Weights of a small transformer language model: 468M tokens.
Each number is 128 + 24 x the weight over its row's rms, rounded and kept within 0 to 255. Layers, rows and columns count from 0. The size above them is the row's rms in percent of the matrix's.

# layer 16 attention output (transposed), 384x384, rms 0.2, rows 358-383, columns 64-127
size [100 106 102  92 104  95  95 103 102 107  97 100 100  97  91 103 102  95 103 107 104 104 101  99 117 110]
[[138 138 142 111 122 150 148 115 100  99 130 186 130  98 142 152 160 103 117 122 108  92 171 118 155 129 106 153 119 171 132 153 124 110 146  91 115  74  98 165 107 146 107 138 119 113 112 111  82  80 135 107 126 123 153 122 151 123 120 159 220 118 135 172]
 [183  83  97 124  72 136 126 149 152  85 120 150 149 156 104 167 101 146 113 137 154 126 146 118 114 119 130 132 111 135  71  64  99 139 133 107 145 125 114 135 134 145 172 132 106 136 131 124  53 180 139 124 123 150 119 143 100 143 148 130 146 122 169 113]
 [128 159 143 112  76 111 103 123 116 198 119 151 162 165 134 113 116 122 116  81 116 147 147 126 123 108 116 107 130  99 135 117 156 201 112 134 121 199 112 109 140 114  98 118 156 155  89 139 122 151 121 124 181 169 158 141 152 164 108  97 101 107  94 134]
 [193  85 108 124 121 101 115 138 159  97 129 146 131 128 142 111 166 129 125 149 108 144 120 138 171 113 146 113 144 142  98 162 127 114 123 125 127 124 113 155 117 125 196 113 128 122 149 141 145 110 124 119 144 138  91 153 115 162 155 134 169 120 129 136]
 [123 146 138 138 191 123 160 162 115 138 108 122 155 111 159 112 115 135 106 148 132 109 163 113 122 134 143 127 142 125 145 103 115 119 153 132 187 119  97  98 104 101 130 145 150 153  93 107 145 125 111 165  78 108 128 125 153 125 114 136  78 163  91 101]
 [146 132 146 136 133 113 102 107 116 168 120  92 156 135 156 111 131 121 115  99 126 158 142 178 115 158 143 128 154 164 129 130  86 118 102  74 128 168 124 117 156 122 105 142  93 142 109 146 145 111 108 120 126 119 108 143 112 116 108 121 142 107 138 156]
 [132 152 190 156 110 130 139 145 136 131 118 100  74 116 150 105 122 118 118 142 113 131 140 119 149 122  89 125 107  93 109 119 129 112 145 123 172 161 123 104  91 154 151 119 117 160 145 121 126 106 125 109 146 122 153 136 170 108  90 137 133 133 154 150]
 [120 140 111 117  86 167 118 124 145 159 167 111 116  91 131 128 142 113 154  68 111 108 129 105 126 138  97  82 176 115 133 149 121 120 145 124 121 172 110 107 116 103  98 178 100 103 110 160 114 115  92 120 138 155 164 111 154  83  98 112 105 110 138 143]
 [ 68 120 125  70 128 106 110 151 119 151 133 163 145 140 141 115 111 123 119 152 135 119 107 149 100 104 178 148 115 135 113 114 139 140 134 109 113  96 103 141 132 143 111 103 148 149 127 144 190 145 160 119 104 115 110 176 169 173 125 104 157 161  94 121]
 [123  80 152 104 108 122 124 166 103 175 104  83 170 134 144 127 159 146 150 125 191 121 120 117 133 159 107 130 133 111 131 120 152 123 160 105 147 148 124 147 145 133 175 134 150 150 188 133 131 161 124 131 171 111 116 128 133 182 139 119 172 133 142 125]
 [139  97 153 132 130 138 100 132  96 142 131 121 139 172 132 117 120 125 142  90  87 131 130 190 138 135  91 135 138  91  95 160 103 137 121 109 134  91 120 121 154 137 112  87 130 137 138 154  71 131 127 128 121 157 145 139 134 100 121  91 103 160 101 115]
 [174 114  99 115  99 143 138 122 159 130 177  88 153  94  93 149 140 119 151 141 155 136 139 129 133 135 152 113 131 148 188 133 166 102 136  99 119 124 159 103 126 131 162  88 151 113 123 140 160 127 103 163 134 129 130 101 106  90 154 150 141 106 121  94]
 [130 123 152  82 158 156 141 147 111 158  99  95 121 135 142 173 158 133 164 151 133 110 152  88 150 123 144 124 162 136 122 143 127 116 121 143 116 121 105 136  70 126 105 113  82 104 138 130 127 127 157 128 179 119 128 103 104 115 116 167 110 120 131 163]
 [110 142 121  97 132 101 159 108 111 163 110 107  89 147 106 140 124 129 161 117  98 123 116 132 114 159 143 136 128 104 105 157 158 113 115 144 171 139 107 138 188 141 127 138 117 123  95 136 131 106 127  93 107  79 148 117 141 118  96 152 107 117 151 142]
 [136 131  98 122 130  96 152 138 157 138 152 146 140 113 115 153 189 123 155 152 113 103 152 135 132 136 120 141  81 160 154 129 164 142 141 152 168 138 107 148 148 111 108 128 171 103 152 121  86 159 135 130 146 179 143 170 124 138 168 123 126 159 141 139]
 [108  77 131 144 112 142 116 105 108 120 166 110 125  86 160 127 133 109 166 154 142 129 121 123 119 185 148 147 152 136 142 116 112 130 163 113 128 150 134 123 166 124 125  96 105 173 115 136 146 154 140 166 141 168 135 122 161 149 146 126  93 163 161 119]
 [102 167 123 135 140 120 151 141 107 114 143 133 140 109 142 121 149 146 138  91 134  93 118  78  91 159 168 145 114 126 125 135 141 146 149 131 146 138 114 180 149 125 122 133 143 138 134 171 174 169 151 130 124 140 160 142 124 109 127 158 108 132 125 150]
 [136 152  97 149  96 108 150 127 117 126 117 122 109 107 170 133 132 136 111  92 178 111 127 160 120 117 107 113 146 112 172  94 121  83 129  98 117 123 124 138 138 121  86 118 119 122 127  83 129 116 133 162 198  94 115 158 157 130 143 108 118 187 151 115]
 [ 89 115 158 120 140 126 157 137 138 148 110  97 147  89 105 111 174 100 129 132 143 134 135 153 132 126  89 175 135 132 119 163  84 125 100 131  94 169 152 123 137 128  82  91 107 131  80 114 135 129 152 119 150 123 113 199 115 140 125 103 136 138 145 117]
 [173 139 126 154 104 119 123 149 127  97 116 150 130 137  92 166 122 133 157  98 129 136 138 126 157 143  94 148 145 152 139 166 119 115 136 180 169 127 133 158 134 127 165 113 163  92  87 129 111 131 133 130 171 150  82 145 107 125 123 116 122 122 131 153]
 [136 125 119 152 111 159 150 177 129 157 123  94 121 122 133  77 167 153 123 169 160 110 165 140 109 141  90 121  81 101 136 119 132 127 121 114 100 103 136 156 147 125 122 119 133 133 137 149 137 109 147 153 140 121  90 122 121 110  93 106 173 156 124 119]
 [137 111 119 113 114 146 132 154 129 154 132  80 165 115  92  85 148 126 116 112 126 129 126 143 143 124 136 153 147  87 116 117 134 100 104  61 141 175 109 121 134 126  82 116 133 162 138 143 133 125 113 152 115 133 136 103 130 110 141 153 152  96 148 154]
 [120 160 112 131 115 140 129 168 104 141 121 123  80 120 102 134 129 144  88 133 115 144 162 125  78  75 140  97 121 150  96 105  95 119  98  81 139 116 127 134 109 135 126 137 134 105  77 127  72 129 137  91 131 141 142 148 100 180  84 121 117 130 153  98]
 [145 129 103 126 169 167 141 126 174 150 145 140  97 131 127 153 163 135 138 126 150  99  93 101 127 127 153 148 135 121 120 154  93 143 112  98 144  83 121  79 125 155 173 106 122 119 121 128 126 177  66 130  85 137 142 123 131 135 142 134 137 125 122  95]
 [161 159 148 108 135 129  87 178 124 124  87 141 120 150  91 105 165 121 109 156 111 155 135 115 137 137  85 145 105 131 163 107 124  95 112  92 125 137 101 159  82 120 139 148 144  92 142 127 155  80 173  99 142 106  67 160 135 134 110 137 120 132  87 149]
 [139 125 131 125 161 137 149 145 154  93 106 118 141 114 114  88 123 132 119 159 142  99 112 123 148 131 109 166  98 162 115 151 142 120 141 152 112 160 103 105  89 103 125 103 102 122 122 110 129 118 141 147  89 119 115 106 148 157  97 103 145 150 148  91]]
# layer 16 attention value, 384x384, rms 0.216, rows 359-383, columns 64-127
size [105 105  98 104 100  95 100 102 106  93  98  96  91  87 110  97  93 104 109  97  99 105 100 111 106]
[[108 145 132 132 128 124 104 123 137 160 180 137 149 100 139  99 135 143 152 125  91 116 170 124 144 136 141  83  91 168 104 139 151 133 133 184 129 129 107 146 185 114  96 112 123 136 136  97 122 113 151 144 139 141 135 175 132 132 133 116 174 111 129 138]
 [110 143 121 136 117 177 166  95 151 113 113 153 128 164 113 137 140 142 112 113 128 135 133 103 129 134 138 162  97 169 107 111 108 152 154 118 146 139 157 162  94 153 142 131 112  83 136 114 108 119 118 134 177 122  70  98  90 128 133  81 114 148 135 154]
 [ 93 147 121 137 158  60  55 129 114 142 150 133 159 110 135 151 127 147 159  97 129 112 160 157 126 107 116 132 148 159 141 140 150 136 170 123 150 119 111 138 197 169  74 161 152 131 130 111 142 158 152 112 104 143 144 127 113 140 119 129 107 129 163  99]
 [143 129 157 127 137 157 121 121 139 143  92 109 171 109 120  92 121  94 160 144 134 136 116 106  87 136  91 159 154 169 105 153 139 113 130  70 121 149 149 151 134 110 138 118 109 148  99 128 122  93 113 140 100 155  66 141 137 141 162 102  99 151 173 135]
 [129 119 147  95 144 101 134 102 114 138 109  81 111 135 122 111 147  86 178 119 154  96 173 144 150 143 127 118 154 144 131 124 141 155 128 102 135  69 137 101 144 121 131 161  89 145 145 164 117 156 139 149  78 152 125 118 165 100 127  74  59 154 158 115]
 [130  95 121 154 143 115  95 122 158 125 113 150  95 140 107 122 126  99 138 150 128 148 109 121 133 104 123 154 187 157 156  94  68 137 124 161 152 110 129 167 138 141 168 125 122 103 104 149 160 114 126 113 123 127  79  82 151 114 166 117 130 147 117 166]
 [143 151 148 131 156  80 124 118 113  60  91 114 158 150  93 114 152 123  65 138 128 129 145 141 140 125 107 148 113 122 128  83 124 101 106  66 122 114 149 150 169 116 139 102 152 146 146 135 161 133 129  87 110 138 129 139 126 123 129  89 129 170 106 190]
 [152 135 126 126 156 148 130 139 156 137 158 105  99 136 124  98 135 105 140 127 126 133 122  99  96 134 112 131 129 134 150 148 149 141 150 124 137 150 156 139  88 123 162 118 109 147 169 143  99 172 133 145 122 116  70 130 107  99 149  76 105 142 114 107]
 [128 166 100 110 143 147 141 135 114 132 148 158 118 167  80 124 134 109 108 149 152 162 181  98 112 133 131 133  95 104 128 166 149 142 154 131 139 121 174 116 111 142 141 137 127 184 144 100 110 124 155  60 125 144 137 144 104 114 142 123 148 159 118  93]
 [115 149 125 133 113 163 117  95 174 113 125 132 160 156 102  96 113 107 106  88 150 120 156 121 143 162 107 138  80 113 124 143 159 130 116 121 131 142 125 132 145 131 140 106 117 114 115 151 154 103 124 129 134 103 129 171 114 148 172 185  92  97 158 125]
 [112 175 133 157 103 106 125  98  92 108 193 121 117 141 130 153 141 171 100 105  98 141 173 140 150  93 148 137 106 142 138 129 127 157 109 141 139 110  78 155 127 165  88 141 111 133 126 137 121 110 183 109 118 119 159 141 136  94 119  78 119 149 115 136]
 [117 191 110 149 109 142 166 127 124 120 123 102 127 145 128 134 133 135 128 100  84 107 131 127 108  96 124 160 119 128  98 118 101 130  81 115 155 137 144 136 133 168 132  96 153 157 125 108  99 158 101 116  93  99 162 188 138 113 100  94 126 122  97 130]
 [ 97 131 145 118 154 119 100 101 135 115 113 121 113 125 119 106 129 118 158 127 178 173 109 106 122 149 121 172 159 145 105  93 109 130 159 117 122 142  96 153 129  90 113 142 128  91  47 162 140 104 180 175 102 128 129  99 136 148 102 145  73 134 120 131]
 [109 104 114 100 151 172 135 138 100 179 120 102 128 131 110  78 149 134 120 125 177 117 134 135 133 113 130  97 116 115 169 104  99 139 139 120 131 147 108 160 135 152  92 143 114 139 161 127 111 114 145 120  96 132 121 145 128 112 157 106 136 124 138 151]
 [130 131 147 134  97  80 114 117 143 120 143 135 122 143 120 141 105 102 102 140 116  98 113 132 105 116 117 175 182 168 127 104 103 128 117 125 138 113 130 126 173 149 132 106 141 145 163 114 165 125 126  86 137 116 110 156 164 127 138  76  97 166 116 146]
 [ 92 133 144  90 125 102 137 161 151 120 110 104 135 149 134 109 104 120 124 130 124 144 154 159 116 119 132 138 175 177 140 114 111 149 134 125 125 116 124  99 107 101 129 128 126 118  95 139 115 174 109 118 111 112 111 161  98 159 142 105 133 176 108 134]
 [140 168 149 144 107 135 118 131 159 112 131 159 124 136 113 186  95 135 104 114 111  88 136 130 139 124 114 141  94 148 105 150  71 156  83 157 125 153 150 137 124 132 146 145 130 153 125 160 156 131 121 101 132 105 116 148  67  98 141 144 119  86  81 168]
 [117 139 150  90 144 163 124 130 145  79 173 126 130 109 156 100  96 119 129 108  90 121 148 172 120  90 201 125 146 117 152 122 150 145 174 100 160 146 131  89 106  75 137 147  90 113  96 173 150 149  91 143 122 147 167  92 151 123 134 140 106  83 131 127]
 [ 94  96 101 130  98 103 115  83 131 128 119 153 141  92 191 146 121 124  77  96 140 127 152 174 130 125 165 102 114 112  89 143 120 126 145 130 114 116  97 160 146 146 121 199 142 168 106 123 119 117 109 132 138 110 164 152 131 103 125 131 166 146 123 136]
 [147 153 151  85 129 165 129 121 131 128 157 124 128 146 130  90  83 143 114 129 104 133 102 112 158 121 169 152 141 123 137 139 133 157 107 127 135 149 143 126  50 110 160 122  88 129 115 134 120 125  88 154 119 126 146 113 126 121 166 117 117  93 106 124]
 [ 87 189  77 155 108 168 133 126 101 146 132 113 130 149 113 122 131 127  86 127 148 126 188 116 136 148 123 129 131 153 159 154 133 137 116 129 166 118 130 127 113 135 138 140 149  93 142 159 124 123 103 156 121 140 134 111 112 124 102 149 140 117  76 144]
 [164  99 110 145 146 168 133 129 136 119 114 132 162 123 121 106 142 179 116  91 115 142 115 147 121 143 139 120 105 133 102 100 160  92 147 135 114 130 123 126 129 109 141 128 146 132 158 135 111 125 111 158 135 167 116 112  89 148  81 133 142 125 117 127]
 [153 143 148 116 111 119 128 111  93 142 133 105 140 139 142 154  98 182  86 122 118 157 119 124 120 120 116 163 142 131 141 130 120  96 128 136 147 162 117 194 157 142 128 138  84 189 134 155 134 108 155 129 139  96 144 128 138 130 136 144 121 138 156 169]
 [134 113 115 173 159 115 155 119 142 120 132 140 158 120 136 117 135 152 130 111 154  87 127 161 138 135 149  85 135  80 140 139 127 130 152 130 111 140 123 135  98 147 160 139 113 125 113  99 109 121  85 143  99 192 153 102 107 117 116 137 118 113 110 104]
 [152 126 133 128 134 111 143 145 142 139 131 141 140 119 110 137 122 165 123 119  96 148 156 123 127 122 138 107 172  82 133 173 133 122 144 119 112 149 150 129 131  94 134 103 169 155 137 144 114 115  95 157 113 149 158  98 143 114 150  95 125 135 106 103]]
# layer 16 MLP up, 1536x384, rms 0.199, rows 0-26, columns 64-127
size [101  95 100 103  98  99  94 101  97 105 105 103  99 102 108  97 103 101  95  99 104  99  97  94 107 103 105]
[[113 132 146 143 136  95 135  96 142 110 157  96 124 139 138 111 127 122 102 129 133 122 124  89 161 136 152 147 134 134  99 147 126 137 113 157 103 133 147  95 106 113 123 151 115 103 172 143 135 168  96  79  93 127 174  99 137 157 123 169  88 124 137 164]
 [115 134 116  98 135 134 130 106 157  72 153 137 128 137 136 145 129 159 132  86 157 139 132 110 134 165 108 131 157 139 115 133 139 155 106 129 119 147 116 103  89 138  84 120 162 173 112  98  86  90  77  85 147 147 121 119 111 110 102 149 101 106  90 194]
 [116 112 174 129 107 135 131 127 159 126 106 110 141 137 117  99 110 119 121 108 124  83  83 106 124 150 194 129 147 131 112 107 130 128 103 139 121 149 109 112 148  92 113 145 177 119 151 130 152 113 103 134 123 138 114 159 136 143 101 122  96 134 157 134]
 [127 131 172  81 140 130 103 100  86 163 137 145  96 135 137  93 178  86 153 148 138 162 102  87 100 137 115 118 142 102 138 146  96 140 142  96 164 130  96 138 112 165 134  99 182 129 153 157 103 112 159 134 108 122 123 106 120 169 170 128 171 150 159  80]
 [108 118 132  93 147 114 142 133  96 154  95 121 127 175  99 121  70 159 125 105 111 159  98 137 144 155 113 117 132 142 143 130 136 150 120  98 133  95 147 146 145 146 112 144 146 151 100 139 124 119 131 125 106 108 151 127  93  65 123 149 122 142 129 136]
 [146 152 140 107 101 157 119 106 106 125 143 125 149 126 153 111  83 141 118 153 157 115 123 148 157 119 162 140  93 130 146 150 174  80 151  99 122 146 130 124 134 117 108 110 119 150 117  76 167  86 120 114 139 152 105 114 131  89 150 103 122 146 155 157]
 [151 117 156 130 109 108 113 121 125 151 116 154 116  94 138 108 133 153  74 122 138 119 128 151 124  78 153 131 139 126 143 107 170 123 122  98 142 127 123  88 123  94 124 140 140 113 135 126 139  93 115 111 107 116 104  86 110 105 115  88 164 132 131 150]
 [109 118 119 119 120 125 151 175 137 130 158 159  96 151 116 128  89 159 150 148 162 101 146 126  98 120 163 143 127 147 146 120 149 146 164 102 137 158 107  93 111 131 130 124 139 140 127 136 170 101 111 121 148  79  80 164 128 155 109 110 145 141 153 114]
 [ 83 110 122 153  87 146 121 112 126 197 138  93 137 136 163 120  99 150 124 145 137 110 136  69 133 151 135 125 150 119 152 152 130 136 121 136 122 141 128 104 111 129 164 161 119 105 186 103 176 117 125  94  59 149 116  91 117 132 113 146 127 158 118 113]
 [169 120 149  57 116 123 137 115 142 151 114 153  96 119 100 151 121 104 124  95  97 157  82  88 187  98 133 104 177 144 127 119 104 121 172 158 132 163 153 139 141 138 136  99 128 123 105 100  77 163 132 169 102 114 103 173 142 110 118 136 140 140  93 156]
 [118 122 114 103 173 135 135 124 143 114  87 119 117 165 155 138 124 144 120 110 133 152 174 101 118 137 133 129 106 104 106 131 146 128 103 124  92 134 106 154 122  85 136 109 127 150 172 131 148 100 135 114 120  78 121 137  81 155 168 102 113 109  95 137]
 [132 142  97  64 120 136 100 120 105 159 113  93 110 175 144 151 138 108 102 113 147 132  85 139 141 136 114 121 129  98 133 149 133 114 120 146 163 108 108 114 123 158 162 103 135 114  94 155 125 156 142 108 129  91 149 138 183 146  92 139 140  99 132 108]
 [122 158 151 106 167 127  92  87 130 135 143  94 155 120 123 129 138 130 118 106  88 160 118 125 157 142 102 161 163 114 133 139 116 166 129 126  89 156 171 100 126 143 125 113 156 147  96 141 119 102 176  95 125 139  92 108 134 131  99 102 105  68  90 122]
 [117 115 123 109  85 159 152 102 134 132 125  91 169 134 120 138 114 138  64 127 146 120 112 130 137  88 190 130 155  92 126 126 170 120 116 143  98 157  91 129  68 137  91 148 120  89 131 104 140 129 129 110 129 102  99 144 129 123 103 115 139 145 132 174]
 [130  93 109 105 157 118 143 130 119 114 107  92 118 149 169 138 156 123 144 141 158 170 107 122 137 153  67 122 140  89 145 148 118 152 155 156 173 127 121  96 163 106 124  95 126 134 162 121 125 116 146 111 105 125 159 141 123 141 130  91 138 116 143 138]
 [111  96 136  99 121 112 181 111 125 118 157 169 144 109 113 174 117 120 169 122 100 122 139 119 119 124 166 152 143 143 142 147 133 131 153  91 148 151 141  98 101 162  68 147 162 106 156 131 134 116 147 127 124  89 103 155 117 108  80 184  97 129 108  92]
 [140 121 110 102 102 140 152  81 160 126 130 181 116 105 111 126 113  98  89 124 144 109 125 136 132 109 122 148 159  71 172 143 157 123 151  98  83 135 147 135 126 109 156  99 132 118 115  86 172 132  85 110 128 131 171 176 161 118 143  75 117 104 118  97]
 [135 143  85 166 136 139 149 125 143 113 152 115 141 147  75 127 144  84 138 102  90 138 112 105 163 136 148 151 101 110  66 137  99 141 135  98 131 146 126 101 107 122 126 160  84 166  86 121 102 111 102 140 140  87 139 154 151 140 170 116 122 101 144 172]
 [141 143 107 130 123 163 154  84 119 136 113 183 148 138 173 117 132 125  89  86 150 108 136 127 136  76 129 146 134 125 142  83 164  89  86 144 144 132 129  87 117 133 138 126 112  97 136 140 156 140 132 129 110  80 103 137 170 122 157 111 141 167 147 169]
 [ 99 132 148 126 135 126 122 147 160 112 110 123 129  84 129 126 130 142 169 120 152 137 138 129 109 144 151 147 112 155 162 126 122 136 159 172 169 128  82 144 100 144 120 157 120 118  86 157 103 107 175  80 124 142 158  71 154 112 185 121 126 158 150 127]
 [102 120 138  93 104 131 113 136 119 114 133 140 111 125 120 120 145 110 139 143 150 152 134  69 110 126 110 124 114 143 142 142 106  98  76 117 143 172 150 114 107 124 105 109 101  91 113  89 115 120 118 133 100 175 133 122 129 121 170 131 174 140 129 161]
 [120 130  95 104 112 118 139 165 160 128 181  88 125 138 155 125 143 162 117 115 115 118  97 149 127  76 140 150 142 114 121 136 126 157 125  74 105 147 134 118 143 120 153 107 140  94 104  88  95 102 118 111 153  88 151 160 123 137  73 135 116 124 111 185]
 [106 107 108 127 141  99 144 121 135 141 123 118 102 128 160 134 139 119 122 117 132 144 137 119 141 114  68 136 135 104 121 179  91 115 139 138  70  88 114 132 174 138 129 106 125 126  87  82 138 103 134 102  88 183 154  93 206  61  76 132 155 101 125 141]
 [127 129 137 112 123 107 102 126 125 118 120 132  67 140  89 150 141 113 141 120 128 118 167 108 111 116 110 121 143 136 103 133 163 156 113  77 154 143 162 132 121 119 152 123 123 133 124 109 149  87 140 133 121  93 152  72 143 111 155 105 110 115 141 133]
 [113 137 148 104 135 161  97 108 110 136 132 149 134  95 142  97 124 172 149 163 123 170 127 121 130 147 114 147 105 151 134 129 126 141 127 100 123 150 113  54 120 106 110 148 127 165 102 160  65 153 113 151 103 106 142 172 119 155 166  89 124 115 138 101]
 [132 176 125 108 119 158 114 142 128  91  66 132 174 139 101 170 164 152 123 143 180 162 114 121 156 120 148  90  97 155 139 131 105 139 155 111 130 159  75  82 131 137 134 168 118 101 107 137 129 176 104 107 127 124  65  99 135 118 113 139 139 126 156 131]
 [112 180 112 145 119 153 150 144 125 127 129 125 120 143 119 134 136  69 151 129 133 136 153 106 162 109  86 140 130 103 123 142 152 135 124 116 149 138 118 112 135 163 121  78 120 142 144 143 131 116 145 142  39 201 129 130  76 134 144  89 165 145 127 162]]
# layer 16 MLP down (transposed), 1536x384, rms 0.212, rows 0-26, columns 64-127
size [ 99 102  98  97  96  98  94  98  93 108 105 102  97 101  95  93  98 113 103  95 108 104  95  99 106 100  80]
[[128 146 109 126 103 135 133  95 145 154 133  99 148 177 142 154 171 107 139 117 132 134 145 131 116 144 155 104 145  97 105 164 117  98 114 136  80  98 146 106 141 164 130 130 108 153  91 118 128 138 170 136 166 131 116 129 128 131 142 142  78 119 115 132]
 [139 118 125 109  86 145 129 138 161 107  99 164 113 121 109  92  94 127 165 146 155 128 131 141 160 178 146 172 124 114 104 121 111 188 120 114 171  76 103 112 126 171 129 129 114 137 115 108 166 127 139 186 133 105 126 149 102  90 142 130 105 165 122 107]
 [154 125 123 167 154 174 125 133 119 120 125 131 100  82 125 120 155 140 102 123  83 157 132 123 128 144  94 155 147 126  98 120  87 118 143 175 164 130  95 150  99  96 123  87 134 123 128 112 163 110 158 118 134 161 126 128 168 162 133 110 135 108 184 112]
 [122 128 131 131 114  99 152 145 128  89 116 115 189 136 132 153  92  92 122 114 166 150 108 145 129 133 134 113 132 111  98 104 158 111  96 138 147 145 118 134 119 137 126 116 115 136 170 138 156 116 144 129 171 147 142 148 186 124 149 141  88 140 135 118]
 [127 133 137 100 182 126 164 143 150 121 136  94 154 121 112 166 143 139 108 115 139 136 129 130 123 143 140 148 115 134 120 128  90  74 160 138  84  81 164  99 120  84 116 146 132  96 139 132 134 147 132  87 127 105 127 124 135 153  90 124 152  87 131 100]
 [106 182 117 133 120  87 108 132 154 113 122 140 147 146 150 142 103 107 136 102  65 111 125 153 114  92 142 112 141  98  86 165 116 151 118 143 114 168 128 192 112 131  88 143 139  95 181 130 143 131 116 130 146 130 141 138 159 145 124  54 121 116 153 119]
 [127 129 120 113 139 119  95 132 120 138 106 158 126  57 100 157 131 112 108 136 117 131 153 121 102 154 147 145 108 122 152 118 124 157 133 142 104 140 157 164 103 105  92 124 110 128  88 115  94 177 134 135  58 150 114 158 139 124 162 115 139 115 147 113]
 [131 125 103  90 151 109 132 139 152 113 130 100 156 132 120 129 132 137 123 151 113 161 136 106  84 126 130  85  67 110 147 114 141 121 120  98 149 121 124 141 127 109 145 127 126 134  93 128 146 128  89 148  86  84 149 126 153 127 110 129 102 141 147 124]
 [163 113 157 139 119 132 108 129 104 147 111 136 171 124  62 150 116 154 118 133  74 119  89  96 154 124 131 107 173  81 122 113 137 103 116 134 158 162 134 139 169 114  96  98 161 173 123 130 124 136 129 144  71 115 113 115 103 130 151  98  98 126 160 145]
 [101 151 165 111 148  86 101 129 148 162 109 145 130 132 113  82  80 112 115 136 152 140 125 135 147 108 143 138 128 120 122 100 111 110 112 144 106 127 137  83 162 131 132 111 112 134 135 155 134 147 163 121 145  93 148 126 164 129  91 118 194 127 121 123]
 [ 92 142  92  94 112 148 136 159 120 133 103 115 124 109 120 140 118  93 109 119 126 130 166 149 121 129 137 146 129 128  89 132 131 127 140 147 124 140  98  97 135 103 156 160 139 151 107 132 120  90  94 115 143  60 139 111 168 142 106 129 120  62 123  95]
 [142 161 105 125 135 116 125 111 115 166 150  93 171 119 124  97 118 172 112 160 121  95  95 166 166 101 122 121 112 127 133 132 161 108 134 127  93 131 128 174 131 168  77 144 105 167 132 140 112  59  98 144 108 140 111 126 118  98 136 140 182 140 161 121]
 [ 92 124  99 163 146 122 123 117 148 145 158 123 153  85 140 108 177 130 115 135 112 182 160 157  97 106 155 155 144 104 122 148 124 133 154 142 109  74 135 124 145 124 112 144  97 135 108 115 142 109 133 125 124 117 166 114 159 128 120 120  98 139  99  93]
 [109 142 151 135 108  91 102 138 116 111 138  83 154 146 150  79  90 111 119 128 116 138 113 110  89  99 123 153 121 115 140 150 119 117 150 152 123 133 123 124 108 148  81  42 144 142 115 126 141 134 137 118 134  93 132 132 164 114 162 156  94 133 136 111]
 [139 118  78 119 113 142  99 137 111 121 121 137 162 138 113 119 129 156 110 146  79 124 110  86  74  98 139 138 141 185 119 113 112 122 118 120 129 129 100 136 159  91 140 101 144 140 131 122  98 141 166  96 132 148 143 139 147  96 101 133 141 145 105 134]
 [105  98 166 171 133 118 103 117 155 139  64  85 116 117  99 156 111  95 140 154 106  95 137 151 110  86 119 143 150 117 151 106 169 162  91 144 156 152 103 126 153 125 114 120 142 151 108 149 142  80 115  90 153 117 140 146 117 109 114  85  92 114 123 126]
 [ 97 127 176  98 102 120 166 113 115 140 152 183 115 162 172 188 106 111 171 140 108 118 104 132 144 139 127 163 128 117 167 107 127 167 123 130 108 150  98 147 150 103 122 134 138 108 149 166 148 136 143 103  84 133 154 132 150 125 137 143  94 125 135 143]
 [100 104 162 160 114 139  98 142  95 132  89 152 150 121 152 155 148 105 134 119 108 123 139 172 141 168 145 167 157 157  73 138 145 179 110 151 166 128 120 162 105  73 128 137 122 117 127 154 166 107 146 151 167 144 137 128 132 162 124  87 115 148 106 113]
 [124 124 113 166 106 108 148 135 174 126  94 105 142 124 125 133 126 166 115 167 110 115 106  93 120 109 106 149 110 149 137 140 134 131 139 168 120 147 147 165 108 151 114 158 164 102 126 131 194 148  64 130 140 146 101 131 130 127 121 129 154  92 157  61]
 [117 107 141  95 198 132 155 134  97 167 110 183 119 124  86 132 136 131 129 108 116  94 161 175 141 127 139 169  93 129 116  95 125 194 136 171 140 136 114 149  77 112 123 159 124  89  97 100 107 109 113 120  93 130 174  72 171 102 137 117 124 120 110 138]
 [118 143  98 124 110 142 113 156 112 125 138 138 144 106 135 124 165 143 147 167 161 132 117 109 137 154 105 129 116  95 103 102  83 121 111 149 131 156 143 124 104 128 104 145 150 148 123 124 142 118 123  83 107 141 150 123 138 166 153 100 104 138 147 128]
 [137  88 137 110 143 100 129  94 123 135 161  73 111 131  65 104 109 108 120 115 108 117 158 146 163 129 108 144  77 141 139 152 126  97 131 114 105 118 125 132 107 132 144 107 124  92 110 102 125 146 123 138 139 103 150 110 152 100 115 120 136 117 158 159]
 [127 150 152 137 157 125 134 121 166 101 161 127 125 110 147 166 144 127  76 121 123 115 152  95  67 121 121 137 101  87 121 150 110 132 100 108 119  92 129 168 106 165 144 119 108 135 138 136 116 107 130 133 150 161 120 140 148 146 155 143 121 119 148 113]
 [ 86 158 139 141  92 113 143 150 122 135 118 164 169 118 119 160  92 141 128 106 102  72 127 111 132 152 164 171 157 162 103  91 132 140 142 149 112 108 130 116 117 104 138 128 132 118 165 163 168  79 154 183 100 108 174 142 115 121 130 131 128 111 135 110]
 [176 162 117 102 112 141 104 136 144 151 185 117 107 129  97 138 100 139 153  94 141 141 103 125 107 157 154 155 115 173 143 103 155 129 117 128  80 158 112  80 127  93 150 140  89 148 126 117 103 136 157 148 161 173 108 116 138 132  85 143 119 130 149 120]
 [109 183 165 105 115 142 142 116 157  80 109 105 137 127 190 111 104  75 143 143 152 162 141 114 115 120 152 133 140 156 120 160 149 138  91 103 152  93 119 142 134 115 122 145 102 132 138 121  64 122 119 129 138 148 152 131 179 110 119 138 137 120 143 136]
 [141 110  94 142 134 132 129  94 125 153 153 150 121 109 100 103 154 149 130 123 128 137 126 138 113 111 119 161 121 148 134 131  96 122 108 144  96 138 174 139 150 124 169 177 129 118 114 145  97 129 114 142  84 100 152 129 152 131 121  93 129 144 105 109]]